{"rope_fraction": 1.0, "bias": "none", "init": "orth", "optimizer": "soap_variant", "schedule": "wsd", "dataset": "wikipedia_en"}
Each number is 128 + 32 x the weight over its row's rms, rounded and kept within 0 to 255. Layers, rows and columns count from 0. The size above them is the row's rms in percent of the matrix's.

# layer 9 MLP up, 1216x448, rms 0.202, rows 1178-1212, columns 256-319
size [104 100  99 100  99  96  98  99  97 100 104 102 100  99  94 100 101 101 101  95 104 100  97  99  94 101  98 100  98 100  94 105 103  94  97]
[[106 187 160  96 120 160 161 141 151 161 138 108 155 138 122 153 137 172 179 163 144 152 148  53 166 153 115 153  64 131 165 120 100  98 139 207 169 155  90  87 151  85 168 115  97 103 102 127  96  86 137 128 140  91  95 103 173 156  94 129 134 168 101 114]
 [179 105 112 141 106  85 132 164  97 135 140 106 156 104  59 159 148 132 179  57 136 148 163 140 170 156  91  83 132  84 103 155 113  88 159 146 114 153 174 146 133 159 132  76 107 113 141 141  98 155  84 153 100 106  55 148 146 119 153 122 109  79 129 107]
 [136 114  67 152  91  83 113 151 146 147  78  88 150 179  81  93 130 111  97 115 100 172 135 111 117 101  54 171 185 146 123 161 106 178 135 159 145 158  89 105 118  79 155 115 207 125 157 122 134 174  87  56  84  92 115 156  79 156 160 128 149 138 103 176]
 [128 145 128 155  97 173  92 148 122 149  93  91 107 121 200 104  74  73 148 163 115 129 107 113  79  91 159 108 112 117 102 150  96 103 132 139 108  81 177 127 111 149 116 175  94  93 148 115  53  77 150 138 123 158  96 104 118  81 123 142 115 130 131 152]
 [121 116 155  62 133  93 123 117 155 122  90 130  89 208 131 116 167  66 150 132 118 166 179 106  62 144  77 162 139 213 163 151  76 124 114 136 132 162 146  81 177 147  64 116 161 142 118 106 101 155 142 145 110 115 150  70 139 134 162 103 113 119  66 191]
 [179 192 158 111 105 129 141 186  99 120 129 175 123 132 125  67 182  90 113 105 102 121 146 160 106 149 149 138  92  81 129 173  66 175 106  76  43 151 123 149 168  72  92 165 113 125 121 170 109 132 124  58 108 151 147 191 146  90 172 175  82 177  80 150]
 [133 182 110 150 156  60 133 141 174 169 114  59 148 117 109 156 124 114 142  66  91 197 167  89 100  92  86 127 187 136  79  98  84 107  99 140 184 141 151  92 111  94 183 148 159  98  82  55 151 174 130 107 149 127 107 137 122 132 140 134 118  87 115 112]
 [130 129 215 189 120  79 126 141  85 149 125 126 103  69 143 140 134 116  85 120 104  78 127 124 100 108 145 101 129 131 120  92 159 160 100 123 117 124  72 133 161  98  55 135 153 131 150 117  91 125 147 125 117 112  97 152 100 210 165 149 155 152 136 122]
 [116 105 102 123  97  85 137 138 170 112  93 157 116 121 153  61 194 158  76 139  70 130  68 193 169 104 126 138 106 143 136 165 153 157 134 157 198  66 172 128 111  97 120 115  89 148 148 178 165 107 112 133 114 111 169  92 113 219 185 148 157 102 133 145]
 [ 64  97 138 157  90 126 155 132 158 132 148 108 143 122 158 147 172 154 111 111  72 120 114 105 115 226 148  86 102 102 142  77 214 137 101 136 137  99 184  87 125  79 119 146 124 142 111 114 129 136 103 156 173 128 233  82 128 119 161 155 108 157  89 109]
 [179 150 126 102 108 134 151 131 136  81 115 151 156 121 118 132  99 109 139 153 196 141 149 146 165  99  85 112 148 171  56 108 128 141 160 100 150 114 107 118 138 130 118 153  87 109 149 133 146 176  76 134 141 113 143 123 131 131 130 127  65 143 122  97]
 [127 155 107 135 132 129 130 136 149 110  96 141 108 160 126 152 132 113 153 122  99 138 101 112 131 168 129 138 158 131 140 154 103  96 140 139  78  74 109 149 162 133 135 120 138 122 103 138 153 119 127 108 138 157 154  98 158  97 131 172 155 148 139 141]
 [150 137 143 151 101 101  89 168 186  99 118 132 159 157  60 120 107 167 110 166 150  80 158 129 165 141 149 150 112 113 116 146 185 149 107 169 160 179 124 183 143 143 148 148 165  70 128 119 137 173 103 208 131 113 196  88 187  79 149 122 124 136 146 159]
 [111  81 140 149 123 114 116 101  79  92 177 167 117 126 104 104 104 190 186  64  92 126 157 159 176 110 147 141 175 123 127 135 125 179 121  58 115  90  67 131 120 128  73  91 128 110 112 112 135 160  96 143 149  52 126 125 113 159 124 128 103  30 155  34]
 [148  66 105 125 132 145 142 125 124 122  90  66 180 138 123 109 114 159 167 123 189  94  68  54 155 101 138 118 188 111 128 141 128 163 161  92 142 139 189 153  75  61 144 162  60 136 114 111 120 103 193 116 111 155 119 128 102 175  77 124 127 122 117 144]
 [158 107 131 101 219 153 191 163  99 138 130 116 117  59  93 113 118 117  89 132 112 101  78 151  73  64 130 196  88 178 184 140 130 137  78  98 128 108 106  63 142 177 134 169 121 129 111 121 162 125 164 154 142 109 114 160 168  83  99 159 165 135 108 131]
 [ 62 128 197 122 130 149 139  88 173 163 162 157 143 116 126 117 141 159 128 140 142 119 109 157 154 120  80 136 167 192 123 173  90 133 158 164 179 173 133 110 135 110 129 121 107 109 110 148 148  87 113 153 156 103 203 140 138 198  47 145 118 113 125 177]
 [131 112 141 110 146 102  98  72 133 130 162 111 146 135 122 107 128 182  75 166 111 121 107 101 111  97  99 159 196 138 158  79 157  79 172 123 131 130 121 105 157  86  68 163 135 129 151 118  95 126 149 126  98 145 110 117 106  96 120 120 142 113 168 118]
 [194  84 105 103 134  66 137 120  79 124 150 130 161  90 109 130 156 127  91 203 103 141 116 178 134 157  96  94 111 165  75 170 191 133  85 154  58 177 132 189 144 145 171 142 117 142 138  47 115 144 114  97 102 150  77 142 104 107 147 194 100 129 120  93]
 [133 113 118 106 127 150 103 149 139 114 173 149 112 161 120  95 139 150  70  55 101 156 143 137 171 103  96 176 129 166 109 138 118  97 165 159 104 117 151  91 183 103 128 184 113 145 172 156 141 130 120 181  54 132  95 104 176 135 118 107 116 121 149 105]
 [135 119 120 151 120 117 155  75 139 185 100  56 176 165 115 145 111 133 173 143 120 123 133 137 182 159  95  89  99  80 114  86 162 109 106 135 130 120 173 132 179 142 152  78 148 110 114 100 113 103 107 140  90 130 122 110 122  93 173 110 131 163 176 209]
 [ 67 137  98  55 174 139 143 116 130 107 148 142 113  78 165  96 191 112 132 116 151 169  86 143 153 115 135 138  89 114 158 127 139 151 127 122 124 148 145  55 158 153 108 107  92 123 203 132 198 141 147 116  85 135 149 137  75 124 127 123 121 198 104 186]
 [109  97 145 155 128  93 168 128 167  93 102 146 142  90 144 146 117 182 170 132 142 117 168 148 139 180 158 113 110  93  95 160 131 167 118 171 143  98 121 146  92 149 143 134  78  80 123 163 139  71 166 112 153 139 106 165 134  59 113 167 152 149 141 140]
 [118 125 191 110 172  72 106 159  99 108  89  62 149 117 148 153 170 165 137 181 176 155 111 103 111 167 157 163 166 124 122 198  84 163 128 128 122 142 139  98  51 114 142 109 130 124 145 126 161 141 113 141 107 205 138 170  82 102 117 117 107 199 123 126]
 [196 130 189 176 153 114  98 136 129 177 130  88 173 199 153 117 155 124 128 110 150  93 164 188  80 146 131 119 131  97 117 170 190 108 165 145 149 177 141 176 104  57 145 176 133 124 130 110 105 116 137 141 141 155  64 122 126 155 146 100 150 103 119  98]
 [132 132 133 173 130 126 142 174 117 214 135 182 176 170 143 149 157 108 164 119 148 167  91 123 169 127 107 132 123 117 167 152 186 151 123 141  95 121 139  93 134  64 124 106 118 155 166  72  78 123 116 148 147 115 129 108 111 161 154 143 113 148 132  96]
 [159 144  90 147 112  83 128 190 125  92 154 106 129 134 156 152 120 181 105 174 144  72 178  80 114 163 172 112 159 110  51 124 172 135 168 108 150  84  80 170  84 133 152 185 142 143 118 129 178 126 194  88 136 129 184 124 181 127 192  99 141 158  87 115]
 [103 140 107  74 137 113 108  86 117 146 168 110 112 108  97 131 116 150 132 126  74  92 122  95  29 120 111 125  72 163 127  88 136 168  82 209 229 131 130 138 112 121 120 101 139 133 111 141 109 218  83 131 135 151 129 137 167 112 147 143 107 117 155 193]
 [171 176 153 114 150 154  97 112 107 104 140 124 135 101 173  86  99 135 110 150 131 114 116 186 118 138 197 121 133 142 108 134 118 125 108 173 118 175  98 104 125 132  79 201  88 134 103 144  76 143 121 112 132 157 139  64 112 127 121 161  88 122 129 178]
 [111  98 142  42 105 137 139 186 187 113 118 159 111 120 174 129 116  96 117 189 168 198 101 100  98 149 113 118 156  78  72 148 121 110 101  86 250 123 121 159  98  69  76 137 135 123 113 161 117  84 159  97 114 201  80  67  53 156 125  83  93 115 186  91]
 [ 84 116 167 106 172  78  92 172  89 122 160 139 108  60  68 141 142 185 128 106 128 186  66 127  75 113 211 109  92 133  79 119  91  79 189 131  54 123 123 158 169 100 112 122 138 145  93  79 145 131  74 173  84 172 135 165  83 110 164 104 137  77 166  48]
 [115 145 176 127 105 122 137 156 136 117  95 158 134 125  83 169  95 167 131 112 101 116 179 137 140 104 120 109 120  86 135  54 182 120 109 117  84 140 164 120 180 140  78 171 142  88 140 142 157 117 147 157 142  91 128 106 134  75 161 104 137 106 114 142]
 [119 197 148 171 108  42 163 107 200 188 120 161 143 165  69  93  94 101 152 184 131  95 101  94 132  68 109 133 170 145  97 162 119 102 140 146 121 143 127 106 135 124 127 111 161 133 114 144 100 139 127 132 126 129 157 123 138 168 142  89 133 123 167 136]
 [135 151 131 114 111  91 171 131 183 178  92 120 104 144 135 164  90 121 204 118 126  82 148 141 148 172 167 129 141 129 156 123 121  63 110 129 116 140 110 102 106 107 140 102 151 111 133 159  70 183 105 179  54 147 171  42 102 202 139 127 132 177 104  91]
 [151 149 183 137 132  89 130 123 124 161  89  78  60 124 105 114 157  79 137 138 103 127  83 178 163 145 114  21 142  90 112 185 110 118 151 141 139 116 106 144 168 128 136  94 123  65 133 116 134 130 130 110  74 134 118 179 138 124 127 140 150  96 128  89]]
# layer 9 MLP down (transposed), 1216x448, rms 0.188, rows 1178-1212, columns 256-319
size [106 100 101  99  93  96  99  95 100  98 102  99 100  99  95 100 102  98 100  99 102  99 100 102 100 103  99 100 102  99  96 103 101  99 101]
[[ 89 124 152 114 138 157 155 210 134 108 206 151 124  57  72 125 117  75 146 168 171 120 118 122 128 137 191  63  56 116 138 170 115 151  99  87 149 154 141 101 181 142 145  81 149 111 155 149  38 149 193 102 102 147 105 170 159 147 118 148 134 140 142 139]
 [154  67 128 174 188 156 103  90 108  75 144 126 112 112  79 202 145  96  93 191  87 125 130 138 160  98 118 202  75  91 131  61 106  96  95 166 123 137 104 112 180 113 123 147 123 163 149 152 191 109 136  93 129 125 103  94 112 123  63 123  85 152  91 128]
 [147 132 149  65 143 153 117 167 167 147 121 126 135 179 156 132 119 172 139 150 138 122 154 124 103 138 186 122 125 100 146 135  98 121 129 138 143  80  98 133  99  81 113 134  92 129 151 131 157 134 103 139 148 171 164 172 117 171 114 188 130 174 172 101]
 [174 133 113  88  84 124 146 129  74 101 114 116 122 148 122 155  61 169  77 183 171 165 157 118 167 129  96 177 178 104 142 124 125 113 116 125 155  90 126  95 108 108 128 129  98 131 146 163 144 143 133 133 113 174 206 170 107 161 147  68 153 121 203 133]
 [140 136  72 148 110  68 112 157 125 158 172 141 124 103 123 140 182  79 116 113 159  91 117 157  82 200 146 153 136  50  80 102 108 129 121 108 177 143 114 149 166 111  67 144 113 118  96 140 106 111 141 134 120 112 110 118 113 153 141 111 104 108  90 145]
 [148 147 156  94 145  52 178 140 111 120 152 167 137  97 155 157 129 150 133 118 152 129 165 100  78 174 108  99  66 110 156 160 136 100 113 148  81 139  94 114 166 154 129  98 118 138 164 159 148 177  94  84 177  93 145 152 127 121 180 169 130 121 101 193]
 [ 71 174 151  93 153 121 124 116  91 160 155 175 134 104 105 101 135 148 114 175  76  95 179 168 103 126 145 174 142 165 137 118 146 168 102 111 141 144  99 112 149  86 130 162 125 112  99 184 149  84 132 126 135 133 151  73 131 121 118 123 100 148 109 126]
 [170 147 143  87 112  66 124 125 110  81 142 140 155 130 168 119 106  85 176 135 109  87 141 122 153 111 141 139 111 170 132 109 137 109 158  75 131  91  82 134 138 138 129 141 136  66  71 139  93 115 150 146 115 138 113  50 116 100 152  83 101 142 107 117]
 [151  97  82 163 165 157 146 145 151 138 113 114 125 170 130  90 139 130 166 160 141 110 149 166 180 120 169 147 186 137 103 141 130 189 119 178 103 138  98 108 174  99 141 218 111 115 170 157 127 143 111  90 117 108  92  83 169 118 128 138 176 178 170 152]
 [133  96 160 136  77 168 206 151 114 109 138 151 173 122 132 183 143 123 137 192  91 179  83 192 106 132  73 109 134  69 168  92  48 146  94 103 104 145  96 143 110  89  96  94  79 141 137 138 123 132 179 118 166 147  90 118  68 165 147 120 140 130 112  92]
 [126 109 105 152 137 133 128 149 149 122 124  97 169 193 145 134 186 149  98  60 131 108 104 139 152 139 123  73 110 128 128 108 139 157 130 134 158 106 136  84 157 103 144 186 109 114 103 177  83 178  78 127 145 105 196 136 148 110  75 124 135 159 119 121]
 [154 169 111 113  98 156  89 157 127 135 141 125 162 146 122 123 116 120 171 134 144 146 166 179 139 177  93 125 146 153 120 129  57 142 160 178 168 161 155 144 100 196 174 109 156 152 152 149 133 114 133 117 105  72 175 138 111 147  86 123 153  85 155 144]
 [135 146 163 170 121 130  98 116 107  94 115 156 171 154  83 162  96 138 110 110 107 121 109 165 131 101 112  88  97 139 131 123 117 175 179  88 127 175 148 142 110 110 115 139  25 141 110 105 115 108 129 101 174 123 158 109  64 117 128 142 124 136  84 183]
 [134  47 165  93 225  55  56 143 135 132 135 153 121 116 138 145 130 193 114  75 136 132 134  80 157  80 185 167 131 157 130 146 118 163  83 108 152 187  93 145 143 136 167 197 166 119 126 134 127 124 152 136 188 130  90 161 132 163  93 164 163 181 130  95]
 [149 122 151  81 110 225 130 146 148 126 150 120 151 149 169 130 125 159 118 116 111 152 140 131 157 105 138  98 138 114 108 105 144 214 115 108 168 152 148 118 161 133 128 106 155 170 112 146 155  38  89 103 182 170 138  85  77  74 203 131 167 120 126 153]
 [ 88  99 129  85 146 119 119 198 159 119 126 108 163 108 127 127 140  92  97  91 123 130  68 147 120 178 127 155 115 185 125 139 127 118 133 123 173 165 140 140 197 173 172 143 140 118 113 126 124  98 143 176 160 137  94 133 136 143 107 111 188 193 107 120]
 [ 72  98  88 116 155 151 128 129  95 120  69 156 106 132  99  56  91 152 166 104 109 108 144 176 133 158 109 158 195 152 170 177  85 148 126 159 106 138 125  83 141  91 121 116 153 138 157 143 141 100 135 136 182 151 168 137 144 142 127 159 157  98 155 140]
 [101 141 147  99  75 111 199 127 157 128 148 154 103  74 131 177 111 126 214 141 155 144 141 164  94 103 143 146 141 168 100 131 125 152 108 157 116 118 121 167 121  99 136 135 150 125 100 158 103 141 117 179 147 160 155 137 140 114 147 118 157 146 133 173]
 [156 121 165 143 130 100 146  92 107 113 157 110 119  91 119 123 159 142 184 176 140 112 108 158  95 147 107 121 136 100 135 159 123 139 143  81 145 106 123 195 134 116 130 152 105 120 158 127  96 128 103  86  96 180 126 107 166  60 137 174 161 132 131 127]
 [ 91 141 123 133 155 101 172 100 103 132 161 164 169 109 142 123 109 113 137 154 116 116 139 152  96  77 136  92 131 142 173 172 159 160 117  83 103 138 122 161 144 122 127 145 134 137 143 138 174 166 142 101  85 191 113  79 108 183 120 211 169 119  89 140]
 [161 107 102 113 109 163 168  99 140 108 169  72 112 203 114 124 120  88 153 110 117 120 135  97 159 109 123  48 128 129 101 129 145 163 108 122 142 146 132 198 150 135 167 143 171 113  95 152 135 142 119 171 144 114 120 120 106 153  80 130 129 110 105 128]
 [104  83 167 147 111 176 112  76 110 185 142 129 149 135  79 143 177 117  75  78 123 193 171 148 128 173 129 132 150 149 138 104 153 102 127 143 115 120 127 127 120 168 128 135 143 105  88 152 165  89 113 171 151 106 136 105 146 168 129 125 139 165 103 160]
 [151  86 131 166 143 136 112 137  88 109 118 132 145 145 135  72 175 130 126 139 119 114 117 118 176 111 146 107 111  61 107 105  87 120 108 193 175 196  93 119 118 120 133 134  83 137 180 178 141 150  50 156  83 176 136 105 138 139  78 105 150  71 102 125]
 [129 123 194 149 134  50 132 108 102  77 153 112  67 116 149 214 129 132 144 118 100 130 165 124  99 147 123 195 104 149  76 193 118 137 120  71 157 115 112  97 110 126 178 155 117 107 108 103 135 149 125 162 130 181  93 153 138  94  86 133 172 138 140 174]
 [121 182  77 102  99 105  92 105  91 155 138 149 144 151 136 103 121 151 112 119 158 128  95 153 105 113  76 154 104 170  87 116 134 178 115 136 121 108 196  78 143 151  78 148 116 101 153 134 166 105 167 108 118 134 184 121  96 206 162 157 107 112 126 165]
 [114 169 105 130  98 106 101 111  92 153  97 137  98 132 130 164  89 131 181 110 209 134 114 188 128 138 174 132  99 121 103  75  90 134 150 120 115 149  92 153 101 113 168 104  72 114 197 117  80 136 209 128 107 120 102 101 103 147  79 148  89 118 172 147]
 [128 154 136 120 159  97 113  83 187 119 136 145  97 173 141 142 130  95 178 156 123 136  66 152  96 107 156 133 111 138 124  85 109 155 123  97 143 132  69 105 144 125 116 155 137 147 130 151 164 110 185 164 169 179 179 112 211  83 106 178 132 147  85 107]
 [ 53 127 139  94 136 160 131 130  75 120 127 131 101 149  56 121 151 155 157 121 164 138 128 132 133 138 148  96  65 140  87 119 199 129 132 165 102  87  93 136 171 142  80 165 150 135 202 111 161 160 123 133 106 107  72  97 116 102 175  74 101 120 132  95]
 [ 82 161 167  89 122 200  69 149 192  91 107  88 122  60 108 112 101 134 105 162 134 143 109 117 144 113 100  70 111  78 165  81 130 126 148  64  84 178 186 114 171  98  72 129 173 109  93 177  98 114 102 162 109  79  91 126 123 111 128 149 161  92  89 150]
 [114 136 155 144 134 135 166  75 107 132 125 111 105 136 146 183 117 141 155 109  77 147 135 178 118 191  61 222 155 171 124 144 133 165 180  95 128  92 107 162 142 106 137 116 108 144 142 193 146  94 170 145 174 114  96 194  81  96 112 152  98 142 117 108]
 [115 113 188  98 158 175 146 105  97 119 178 181 144 142 136 128  96 157 159  92 143 156 177 132 117 136  58  93 129 107 177 121 127 113 159  93  89 128 134 117 124 171  67 169 128 157 146 171  77 137 199 122 150 125  67 162 133  88 123  70 180  98 149 155]
 [151 106  93 156  87 111 144 116 126  90 129  38  94 112 118 122 140 112  98  92 134 123 151 173 165 126  95 144 118 182 131 171 188 126 100  95 155 145 145 100 122 164 156 172 128 137 112 149 180 122 134 149 116 164  93 180  68 147 176 135 147 113 127 166]
 [112 122 148 129 169 142  76 152 162  85 173 161  85  79 156 162 167 166 137 127  88 124 141 118  79 170  97  86 158 108 144 109 113  94 130 163 132 111 166 128 136 126 105 118 115  86 150  96 122 140 112 154  91 161  79 159 157 118 142 155 112  53 176 161]
 [119 114 126 185  98 179 109 125 111 148 122 100 128  92 130 115 173 167 162  80 130 141 137 120 189 174 153 139 121 201 170 125  97 116 145 160 133 145  78 124 154 120 161 109 115 113 113 158 101 135  95 155  92 110 159 118 125 125 126 140 107 178 131 119]
 [110 174 150  85  33 147 104 136 102 116 147 102 115 125 171 151 144 149 134 136 144 164 135 133 106  88 141 104  87 152 195 104 183 121 150  79 105 183 151 143 105 174  98 135 124 146  91 112 189 152 144  97 171 130 127  77 190 138 126 139 129 116 147 110]]
# layer 9 MLP gate, 1216x448, rms 0.199, rows 1179-1213, columns 256-319
size [100  98 100  98  95 102 100  99  95 102  98  99  98  92 101 104 101 101  99 101  96  96  98  99 104 101 100 100  99  98  99 103  99 100  97]
[[149  85  84 146 150  77 131 165 169  92 111  99  94  69  87 124  98 121 224 114 144 137 158 133 108 149  84 101 123 113  84  67 105  97 141 103 130  93 172 108 114 188 126 116 141  90 195 170 119 121  98 159 144 133  77 128 155 154 117 133 150 140 139  90]
 [137 144 111  84 125  79 150 132 135 109  79 132 204 102 136 156 134 146 149 134 117 146 123  64 116 113 126 138 115 135  87 158 138 124 141 100 117 158 133  55 196 189 121 116 139 102 124 164 167  71 199 145 139 114 166 209 123 115  98 155 153 158 158 147]
 [196 142 132 106 120 112 105  69 169  98 148 128 109  96 165  79 154 104 149 151 142 170 109 102 100 101 104 152 154 141 111 128  98 217  42  75 127 147 154 145 151 112 150 113 137  71  61  88 110  86 116 114 128 147 120 137 144 148  80 147 133 158 104 152]
 [152  91 118 187 159 178 137 120 100 141 105 127 128 100  97 165 131 140  95 185 106  85 113 124 157 154 149  45 131  99  71 144 141 117 198 127 137 119  88 170  44  82 186 139 116  77 134 134 114 101 119 130 129  95 107 201 180 124 110 151 166 143 146  82]
 [231 152 153 126 143 107 138 161  56 129 200 170 121 130  84  90 167  69  98 142  70  79 147 156 102 142 114 122 105 150  85 105 110 192 127 115  62 139 120 146 168  70 130 165 124 113 141 138 116 143 130 106 168 175 169 139 116  76 182 169 101 140  76 192]
 [103 137 122  83 158  79 179 159 188 130 111 131  62 156  93 114 183 143 125 111  81 146  86 135 128 144 151 191 133 114 137  91 109 145 104 137 197 180 103 214 106 149 106 148 114  59 108  77  95  73 169 147 140 106 106 103 125 105 141 145 121 104 149 129]
 [147 159  74  98 139 100 127 185  90 111 140 108 110 121  90  53  97 174 104 160  92 153 138 124 105 148  89 110 130 190  91 131 113 128 129  98 147  76 134 133 180 130  97  77 135 139 134 133 151 132 131  46 128 113 148 113 140 119 135 108 128  97  28 113]
 [104 172 117 185 102 128 142  91  67 147  59  95 165 106 131 136 168  87  97 112  86 154  88 213 177 192 116 104 127 194  81  90  73 126 161 123 190  87 122 127 123  90 103 120 156 121 156 143  82 137 121 151 105 108 184 148  33 159 126 142 129  76 134 107]
 [170 119 154 160 108 140 147 136 155 138 125 150 129  96 141 156 140 118  94 124 100  84  81 133 132 133 154 160 130 127 166 172  61 121 153 162 159 141 123 186 132 133 115 149 122 118 127 163 111 181 116 144  54 133  85 145 131 108 102 120 107 121  72 145]
 [ 97 170 158 141 180  57 170 167  98 125 146  87 135 112 172 169  86 145 153  87 105 130 180 130 178 192 127 174 120 129 111 107 120 168 130 109 188 125 111  97 120  60  81 159  83 151 119 163  92 179  50 137 104 210 158  88 149 179 130 162 153  83 154 179]
 [172 126 136 151 176 104 130  90 157 135 110  66 111  78  83  63 144 188 171 106 175 129 122 153 137 170 117 136 186 132 179 120  91 147 109  77 115  96  82 131 168 122 119 137 148 100 135 151 113  62 117 158 112 150 111 112 124 119 175 187 148 191 128  72]
 [107 113 150 123 139 143 153 120 121 167  36  69 157 187 127 105 183 111 159 123  86 115 124 153  83 165 116 150  79 121 156 130 138 110  68 118 102 117 142  91 129  99  99  54  80 131 125 140  75  83 116 142 113 127  89  88 167 158 114  67  85 124 111 133]
 [150 162 115 112 128 149 187 135  90 180  85 211 120 132 149 122 143 130 123 160 146  92 132  67 112 145 110 114  66  98 134 170 181 125 103 133  94 120 106 154 133 140 178 131 109 158 174 103  89  95  65 137  85 124 164 123 120  74  88 101 159 190  75 153]
 [ 98 133  73 106 128 113 125 132 184 170 134 110 119  98  98 145 175 124 152 149 119 122  90 100 164 102 178  58 140  65 126 175  68 132 128 188 148 103 111 193  67 105 110 163 126 102 146  83  80 127 105 136 196 161 130 105  97  90  82 177 134  89 141 153]
 [118 121 117  98 148 135 156 124 129 121 108 158 110 159 114 120 124 137 159 193 116  99 115 127  88 137  89 161 102 251 159 178 120 152 141  84 144 155 154 136 154 152 100  83  69 132 130 181 204 121 140 171 153  57 135  85 183  50  95 142 130 128 145 127]
 [116 127 163  94  96 118  97 129  97 189 152 130 104 113  93 124  84 156 131 161 149 114 165 141 101 175 138 103 123 127 127 115 167 120 157 108 120 104  94 196 148 113  87 147 106 136  82 128 123 113 150 141 135  70  58 122 123  49 206 139 147  90 144  63]
 [ 97 195 126 144 133 142 142 102 151 161  69 111 120 143 170  46  91 128 118 116  95 101 154  93 176 130 119 140 143 137 137  86 151  56 144 136 147 174  97 187 183 160 173 136  89 119 170 146 158 139 138 168 146 133 143  79 131 154 130 167 121  91  80  64]
 [105 125 179 171 163  83  85 128  66 143 140 164 150 136 146 127  91 192 144 114 131 108  99 203 122 120 101 106 143 130 141  74 149 124  60 137 154 125 118  81 129 139  96 118 146 161 141 112  92 183 102 138  91 133 166 159 147 120 183  69 122 146 123 130]
 [105 159 165 139 126 117 172  69 114 183  88  79 139  98 148  93 142 130 113 120 121 110 161 155 183 114 103 109 125  97 122 153 121 139  96 140 107 117  93 103 104 107  87  91 168 181 115  89 144 105 135  89 164 113 116 139 125  76 140  94 123 116 163 102]
 [132 166 103 194 136  47 128 170 122 122 111 168 178 169  99 148 140 153 137 115 187 116  72 102  85  81   6 108 127  73 117 140 142  79 131 156 145 140 154 166 204 147 200  76 140 100  88 150 103 118 129 111 173 108  94 127 145 136 136  96 117 102 108 185]
 [109 120 167  63 122 162 173 104 127 103 130 151  70 142 141 184 181  86  91 145 119 156 122  98 136 157  64 133  76 155 104 138 146 152 117 110 132 109  80  97 145 100 156  64 173 155 111  89 116 116 132 163  82 132 127 131  76 157 167 146 134 190 159 124]
 [136 166 181 153 102  80  72 120 151 109 112 166 125 140 136 161 139 168 149 106 107 183 163 195 140 135 153 126 136 121 123  82  49 170 142 144 152 173 111 126 153 137 187 125 131 111 169 126 160 133 219 140 108  89 128 149 102 117 153 117 139 111  87 172]
 [109  92 121 158  63 158 235  92 157 160 144 125 164 129 111 117 100  51 103 101 114  80 139 127 166 103 104  66 119  99 136  93  72 111 144 135 116 156 112 147 126 136 108 111 102 151 138 141  68  82 126 142 143  76 140 127 125 108  90 171 141  74 139 118]
 [126 188 153 153 119 132 134 125  70 162 123 106 168 144 135  98 111 151  52  83 150 105 164  65 128 181 157 197 141 124  72 150 115 152 133 155 172 133 191 121 165  82 189 127 138 153 114  70 107 122 176 107 120 177  82 162 153 118  95 139 117 161 126 128]
 [141 180  96  94  56 106 126 157 145  80 158  94 150 108 110 106 135 121  69 110 151 150 152  86 182 157 135 117 168 144 112 150 143 132 111  95  81 167  45 187  96  88 182  78 141 105 101 128 118 128 177 132 139 132 111 154 112 184 105 121  94 148 112  96]
 [113 161  89 157 165 143 174 108 125 170 130 132 126 139  92 143 111 122 157 115 138 173 145 157 121 141 114 105 114 122 165 107 119 176 136 146 116 130 138  82 208 146 157 138 153 122  69 155  95 169 137  81 107 150 111  89 146 109  99 162 135 161 122 180]
 [142 169 171 117 120  46  83  62 160 131 134 115 121 108  65 123 138 168 138  74 133 127 118  90  74 185 119 110 103 123 112 125  96 133  99 173 141 142 118 136 127 149 138  98 212 137  98 103 102 183  97 106 124 130 144  97  92 107 154 145 103  87 107 177]
 [ 94  94 103 156  97 177 122 140 139 154  58 164 132  92 155 152  74 203 105 132  75 126 149 125 133 154  99  89  60 185 155 122 125  95 156 103  86 152 154 130 156  98 107 141 171 139 123 164  89 128  95 165 132 126 120  99 131 140 131 135  86 178 142 157]
 [102 160 166 182 149 114 157 132  72 143 131 108 102 150 157 116 160 158 165 119 128  96 159 142 121 153 106 108 115 176 125 168 112  98 100 170  70 116 130 122 149 131 136 150 128 151 138 108 105 130 146 153  98 156 179 233 140 120 139 176 126 108 135 122]
 [102 146 165 138  63 125 139 192  94 119 139 133 154  40  78 137 111 149 114 101 126 109  85 170 148 143 182 107  80 110 120 145 133  98 190 128 114 151  93  84 179 110 120 103 134 165  99  52 160 160 109 145  95 205  84 119 154 127 157  98  82 128  85  93]
 [163 106 120 143 152 196 129 148 136 136  98 144 119 123 177 133 179 122 118 124  64 140 108 101 129 126 110  98 130 130 129 168  89 144 146 112 124 175 123 204  95  70 113  90 131 102  93  59 123 157  89 130  74  76 156  78  83 143 120 160 128 122 132  96]
 [ 87 148 130 118  87  64 141 106 174 132 160 129 126 103 143 172  85  92 111 117 162 176 149  80 162 154 115 118 142  92 106 113 131 158 144 108 117 127 172 150 133 103 125 172 197  68 140 124 146 106  80 111  83 145 104 133 199 164 166 117  99 102 114 145]
 [ 77  97 119 119 122 117  40 107 179 129  74  90  93 144 108 135  98 135 163 136 126  89 130 205 125 157 180 143 156 127 131  90 132  76 116 102 151 105 102 153 105  65 157 120 122 104 134 149 111 126 136 109  86 135 147  90 160 137 109 142 113 201 104 137]
 [116 199 186  97 136  62 127 103 183 121 118 118 149 143 126 165 134 125 135 109 144 161  97 149 128 133 169  75 161 152 127 147  67 158 110 133 129  89 154 130 105  53 157 143 127 104  99 176  84 135 135 132 114 132  95  94 129 151 171 123 158  67  95 146]
 [ 96 158 168 187 107  88  60  63 145  66 121 128 112  93  70 204 148  45 197 209 136 144 163 148 150 183 112  60 169  71 103 108 128 153  93 159 171 151 152 152 138 133 105 147 164 160 127 126 149 146 145 106 101 111  72 163 133  91 184 142 128 123 140 147]]